{
  "hidden_size": 192,
  "num_attention_heads": 6,
  "norm_place": "pre",
  "qk_norm": false,
  "bias": "all",
  "tie_word_embeddings": true,
  "parallel_block": false,
  "init": "normal",
  "init_std_qkv": 0.0361,
  "init_std_o": 0.00902,
  "init_std_down": 0.00902,
  "beta1": 0.95,
  "lr_head": 0.00564,
  "schedule": "wsd",
  "final_lr_fraction": 0.05
}
Each number is 500 + 50 x the weight over its row's rms, rounded and kept within 0 to 999. Layers, rows and columns count from 0. Numbers have three digits each. The size before them is the row's rms in percent of the matrix's.

# down: layer 4 MLP down (transposed), 768x192, rms 0.187, rows 456-487, columns 0-95
# up: layer 4 MLP up, 768x192, rms 0.189, rows 457-488, columns 0-95
down456 088:563463437511533488534497503532541513406546536522507449498533470495465531528580526508464497537463591400486479497432430539590396579498422561546457493474454414443502503522462521528521486438582488450448490491629522474547575433437505512571439510590504493454531501563502513519502564571458578553
up457 092:552505613533465522490445506462518502473478489430517591504560483545576576470496458461554520489537579503454428469548494522429496535523439457497509561439515514531578478462457419536521570565535504583491585446461552513456414556461568474509494513530531530452490453535383450487489494552578536497
down457 083:468547516532456402466523506537518478565483523495421521473451415445403573475461510555467516501429481426453358565385525475555449536523500532528488512552536484444520441549577404488415475548546573561469459525523464445587606521485505467522574583511547482534468533427476529466421631512514450519
up458 088:453502569442485451478514502449436595424507516506415447497478506391379506490503473597488457527598499489480515506537371474352472480500542489493438589528519575527497486423455503498468455563482444532506536469504514492502571516522469443489470457530480551466536495439399543546556539557583494563
down458 088:420498471608537475554491506447447473470542451522491511558529490487441509520508496482475615483571515456428505504419540390559465600433487372500554521566536558596547442438460494474484502459455538453532498445447493460379486486544565498515520548468505489468574532428468518486404440559504494390
up459 111:434425458575505416451554543405472525438457490534402609543432494506407517526540544489537554494456484509475507502472618503542518527544427496502499546596498433510465552457583455429461521484518544544539521462468515514478499497508524506481544533529523499535428445499505545510443488572500514451
down459 116:437459437526522498589491441510445544635516422520515577510469435572531457471559520449480450581494554636423598495403524523592617474557530515510551458447508415519452508499481493468463510586513518536477381478494506501510502442478510582396390509511443441411525466473468453397448375470418445563
up460 098:603494552421554515524494430581573484527495445412490561379598429478509520536507515473484464537491573487451468510530465429608454468635517486467525467423421487554563563377474480478473450434530417475481495559463442522543508446493544559480516468464522493549403511516499478451509568531491430505
down460 092:543497501500513483522532482424487457497529470476513411469408461486500458521509453524501415509541481583445555478500469495382538327447461523576466540489545506485605487464600484502520430447472480443615477427375518412516467518569491520456485528451425483419447569495532454505507490545413414450
up461 097:501392533477547445552536679506538408492632522484598609481580407510493506586479544549518491575424532497539500585472433461485517519505557454490545497486548450540391518485467516508415461495532472426443508477534598559517481594551522548499516520497523571477559436592533462578514433526458522519
down461 096:471514595513552532480426539504499518544506487448503530470484419494380469472562481521498534449353508496565547475521564467517590538441555416534471533473559497533468476529446606424429504526488507555538396446453442550519463502554594472530587452493543507516551542403505549442463464463486511517
up462 095:489530496455500481456517572488507520457495414345501497550513591488456494536541536584527548518381434512410526517443569423516474440534491513473685513509459457551516481532418537481497547559561421492477501572471547454553526521465495437614503495499560535475542481521493517472491463499561581447
down462 090:407525493543539483493448495569391601533492566491482553608532519442502437481484590504494500497600522445503437464505552508545638469409597452490459509587623537514591515589417537548499519510456470479583509417509557513567379535569484535493552436500478452536469456575523523471495531527401506526
up463 097:447560478489484422495449402463467560447501516484516467490436539546480529465542420538517527549531510596586488525498493440535511536458503490489532504292519527442474479531513499514506478569456487474472556492511473412560492470556461507526571438573380472456603445541503542536537452538455596495
down463 098:417498512528498470429539541540501494546493394472497497576550534531452460571620419484489435553559453508582495453549501578508503557608652449469418498529456611452557422476501451497386513527474479483511540508548522596469438469426521449502523400522532516570481501470473479480502504541524484528
up464 114:469502439502491525528461458446506539527491409485579439447514501490457543473527513522508497531440520516468438548422523519443495505418532601482392555464590508511496530486424524511553469512585465512465550529510501484498585517510467529553565420451460479514562576505455476517500590496568517437
down464 106:441452508554533491597522487605546491564490518507463505448501499467461456478439407573544539587492496537481383434480511541470512580514464426522508533520485472529477530485559507510400523618531556480485492440536420552546532467533568455528501516545501493524559499500415509478459430408512553490
up465 097:400440519453487487411459543525525502568565442491525413521581583394518455524495511483585475544512473507557464468505589517523499495453487507504509478488485521488476494562582437495495607543529482528472499482536521457463532515522485442525552528537501448551538480463540471516443410447482329476
down465 091:532511578561535555446483446441541536504508532481495520417471301450454536495537562488468471519464391490505443379562442499475603551448480524497472463525616481479451601472554542512436420518549463506504488521464539431590540506527542416484519517419478502466492507487478485423450529478585534545
up466 074:576455472547458474451504489482397463444544531476461530521535487529426390578566482589551464437544530539469458402550405583560469415531424518594533502451520527565516486457449409543482536535448455441422437502551450505507417487485344464459497523431481553523467506495455504586511436400534468468
down466 071:415573535592578470433535441504613518478486477489504556539514477525547453579608582497488498455571547498526441441524438598433454580444508506586517489511477530475542606513502520443468538432493512523504572466462483498482491504487552594504515503544546456458454402522464550438474483502447445455
up467 092:538553552442445446493448496403572509474499557534504485537458472436435398491563552560547443500514481520502525499523443507555529566471589558516478488485581480439529447473481495487432558480536384582438462479464474564473460518563371516503516427541470520477621477543497512449474521489501687460
down467 091:513523483487498382567442523463472490421529496432477463510474430510530525482490467421595467489484481520450559459511429462533513507531465465494464496570472511524494456458427560435456399520437418551433477506531461433419525501435437500350545413483536590400565406461489493419526407447508594492
up468 116:465487535544462514544484453426540485445509415517459527546522452534532453454505506474520477512463543519477507528650588524498516529502400551512517455481537454436484541430506452469571447532555545529495533466479425506458543456484503497473483429354471490437591508466474519502598603491445455488
down468 110:557520525461513515419479496580551557501456433457487547440469496494406412514446420548550528512457541446484533454486526545502463620525498514602435536471507506520495487509521439473417417515483519534581452478466525527471443410407500495372469463471529598565546460506488454552455512478575480477
up469 109:558490499575519515537511534462514548552528483376529477451463554539485490493443464485509466516552511499541474603491509436518562423552453474550518467442516515532532429418456460539501411488512504456496483607499433438603509485465566490470422502623549473470521450522511499502520485417481479464
down469 101:484566572485467602504565497495522523457550567519480540539528474556467468411443504560477450492594508604455497533544459555516537390539433590543559549576449569398387572496617423438439573517441618470478530491546551511597524525480505572491509563440419489525490527508501580499552524516494554525
up470 118:494484398497465548630466513480435419516442386495567579433538446445485455503505489500519523563520593514501542553519480501569526456521505423508515438535535582517451518439526500477549455449465393458514575500446382534524466554545524561426487445437561410491476397478529462492503475544532404459
down470 110:581540568500432486509514454534455519472444517520537553538512548477525504565423571518527323597567410530458499484497491462520422529471521493445547544424495462499558437461430457551616425481485469468587546497523498578492485477455458503533397530477423390418534570447548456524435464520474498554
up471 091:407458545438530471395503516514538468514454571506572446431657545587496503451500428608563513389527521515476376509524551513542461487521539486481600471523515473568502537448563502539446551479540479462535517549459508486472544540522490564473532545518496436521425496462449598585510429546412556462
down471 087:484513469508459462519491606442466556489454524466522422467611461547463550490537366496453514435545531515496510559428504490476537472532555470499500531472579539466499333482530451404431502400400511430518437467483545501524535455549500516588579482499442513500537500523579462511562448496493496490
up472 096:475559542485554449477428587459468492517410443553465491561419570510461500524474527493532483572446590522530507401476490469532462472480514453422503461461569435497542581461548476543534579477556496518558421565523533447495438558580564458569503446487466544432444522464440581416597397554537475445
down472 087:538578430463585533644479521479487478559474425465518511564554564544506621440455439550498501500469498547471534471535563531471430463380482456555496564503547490539544552560470582506550557535603547505595452451532553605478489552454461489498456508555430479405496593441517484356559517642516512404
up473 101:518499494486539565536477386482449402499497494497558511463521528441509583497552472437519428530461485430490463464517439508517515504591559556488466431546483507536518543624454607485503528466480491541437434523476466546502500498460504506546477490535549417403618533503555496524414496491471591420
down473 103:599466429489557572438503566500578543469454489522528511480407539472487505501489504501485528474407518469453413492492486554507499566581394484501548445452482463492566475455477533417510483367477501490503425577424521367557496455400479487500501489496526473568412498580509478554424620481534498502
up474 123:441611554504571469453548498475532494545489389492483569503497548475567531548481448541539491464505538567503515487463466540588567473495517368442531607430565529492505527475482530475452414491527474554468522537496535557529435525488472585520569539519447479557523448573451431411520495517508575399
down474 124:426437513537570494456667443501520482553483372514463448385470516526562581505549475524548468520494472559549509474397489492602524385416448506497488519467526488512456474533519493412470411508514380540463522546524582561557473506485424568533474531530449463504500441562430415447445467535506502498
up475 113:579441492620505542505483632403454486519615484481540491540471533499503522490343482543488485364494420510547484393482499521495523417505465486565468520566553460466451590492537499494545505503520505466497520446486498515525458532512498545531535394516625496528505571512511531451577459510492464544
down475 111:560443488504514440508555519420434575541426528504504435418458483537500499402531510425508556447500400538471471526551461468491501617556394474573496534480531479544468521562482491486530506499565531438500447483524424413503401451546510505569492427468528578552480452450495476534471532536455487468
up476 107:575546420530535477515521520547530465504584531508542494465368465526386455462507424429523508458471502456465561490520529490425503484485624487532464483491490479513561466543490440483462494546452534452507483466440556509541438456496409424518461520519519498637550545444519583569486572467551498499
down476 098:614562478545572550558469569555483529561403481498530564447497461622472399499580497599437389474430515522516513517474476580482573513515498481550561525474538491493487490530533448558539524475542426467431546401533483538512468503487432523491477386503496502566544498518564498435486492508467465561
up477 093:483513491453448520480438468549393548486406482472506419429519492550486452526490497433540506479474512527652448570589567507491469409471457551530432486492593421516464554472579546550509578483521410446542456513421535541458501537472552477493491514468522556614614530501429482476474501453457469541
down477 102:405458479527500466555455528433407451554528526410484535496604483558488524498464541501485423493498501484467491439568568496425391567498543499430552470482472425485354570463443407506496464502421455507496457485555560575473493565575494439482448497568460514525499593463499539480415423522540466529
up478 100:549522417470520559545509548510486484492459538455512604491488467544527520529523566473501507508511502623494441424397421503447535557619467486484466462545544422488505546488378563517489589512537537531525523547487478486493569483432500585588511421499480470456556494528469446545468526574560474553
down478 100:397477553421527440506389495453438565488424431479438591495492472546490522478543478504519527402561550551491488557476475484531511483460472509503538481448455514449449570551461478522494601487519444543513517454406503499523435530496551569445417370516556484553546463500501590517495472593549544447
up479 102:541587423403567558445506448452456530555514428443479533577442441494511469533485474495532495360543519504462538488457545502524581551482425518449554459443561564551561432494552492447455494474544505504588441462498468468500410531585473450591537390550444482541541512538410425532506520479472504470
down479 099:530476491512513536517580500481528494528527588499456480545460487501440577472424494528492377409516535505462496464516509416448514542482539500489503481400492452519445466529537391543452455543524443562505503479640467463553517460540535582432412396430481394515512481408462479600459508512405466451
up480 107:634442500561501571481511506584522532516472413405542556445623493427482450502495472529479448508505590566507412482488528447548616498508580533549462493503490503492475527575483459519519492518531511528453412524516500466480477520474490507526439454482415533478490538563477479465526485489453364599
down480 099:565558520483454518419602450412489542435541499487492460374424509520450577491584498482519518494495466437549505545533577502459587605528473472531459473505509520507472513522610561400501493506465476475586449474539484456558494539449532504492557563538489555445496527480496505435492516417434561505
up481 102:434527513468451548449450507459534581453494523499506548568450458603452488650566448457419543524423477563403585552469440521474551433545469517418487481495457525505548520455450515502473505431483436525495522568401365520485510515551510418541572480533547526488538594522489568457446590513542578514
down481 096:509483539501444509435485524418483546400443540519582505363469559506547453586449496528451489402579523475356435570529568475404497375476455453498476534483481397478543504375508530468502504499521480539456477456544475481526499496598507539441591546531551491470539517424522522533538573450441508409
up482 079:469483599513362448631496458443488496558389558492546453408486488522487489489514560502509534541475536547527486541509538489421519526455366482491604524487589485570534474513470497484464508554447485508492530452489557473448508534497373453454563448582601552478530458513471459523431518550530471470
down482 071:558486484531517526507590472550541459482506520564502452471444458433518511519535506471499574474567578577514445522480468544495501507456547403485555466494410531482536385579525537510512465544522553497523553464516541518487387517545489535480408499437456444598446459489530520494491533493468518486
up483 103:467507530453599486506501494513515526462448403536550530561504500511493522416450525455521567477553562520538501489504529473446543447506502511607498541451463529543486458517487598524462507540423528568489504511470455402530627448477469450472554407549578454521511499543527541421405522567546547496
down483 099:554552500576438534480503367477498535499519563539515542487480489496624541513560475434492439445474375422475556537555569549538518382554467460557589521522437521532443513379537467408484451463503473455523469464359508528578532448504525493523590512475452452512424585460480435506557492501446450498
up484 094:493532422483451615483613538530466448498488446606499641460604556567493439557564501499470437506522515548552514509503510435599541471566483486461496491478571559489478528512488468450528506498462452471577480445484470550519558430459491529500577430578473596552503483437477455462484516481537520438
down484 097:555462448412470499408469420454466478447548506499523521456521476620434494470572556550411412532508499488483455537475547470554521405466601524469455386500501495445507521522527518616498471482468427456485391513537485435455520564511494441501439445431401546484512559422516467510582493449448475519
up485 072:508363513469500471530472496437551455459492451550521479534447506479563524572435493488548508467442499494518466491502532403536543462534467520507519471479472555442466548511552527629449573440526508407585530483522447584462432508480513491489609545498488583532468563531616465516476504538520620482
down485 066:472452393514555518479518528502549552402483448437481466508500510471528546462490574548543479450421475553515470595501554438493479526531537490506590524491397565514516463612480502441576468562573494506494456484588422378431557539531522474457455422464415660522476492543588489487530541476469447477
up486 096:546553479424534422451562476615542473452587465451472567437534495507522450531501444492592495424517515515573509438437506526461552477544543554451462558485526420491525484494572483534530557444469428421498410512530458484588494587550520580550527484516488550530520423484486438497554521456402569431
down486 099:510496506465500485591530498488549406496518497411496514529482436463501407466529429566393487555471570611465458506488494543476455487403494504465439547410494396571497441511495456536583523488570551505506490499520503603525595436439513545492553456533419457508496541522553555544481472489531465510
up487 111:572509486468522540564464506513491587463490498538497533502535542557478518493452507498571422447467467533593537443476619573555483538445581513484489531541437516499503516574562465457524507397458468580546454512507474461428517569571487513502589449486547563572353615436568573477584533433503529408
down487 122:478440482470460512585453420489411502474494490583448489482466457501585519497465513542573436450456439438501538501511507470449469613418462462563468515446449534504390442407475467541574515456577441483521474535451413583456542490448592415528595548459545520554477614433536492506453545536542449508
up488 099:559454364484542476455456503477490492472534460416632554561478482540477530472479495559552499548440599479546497554455419535466553540611536546428523493518497476500571600423489522443546572471517406453558531562457585457466542536470537533301428523408553537446525489501470456463499601526520469495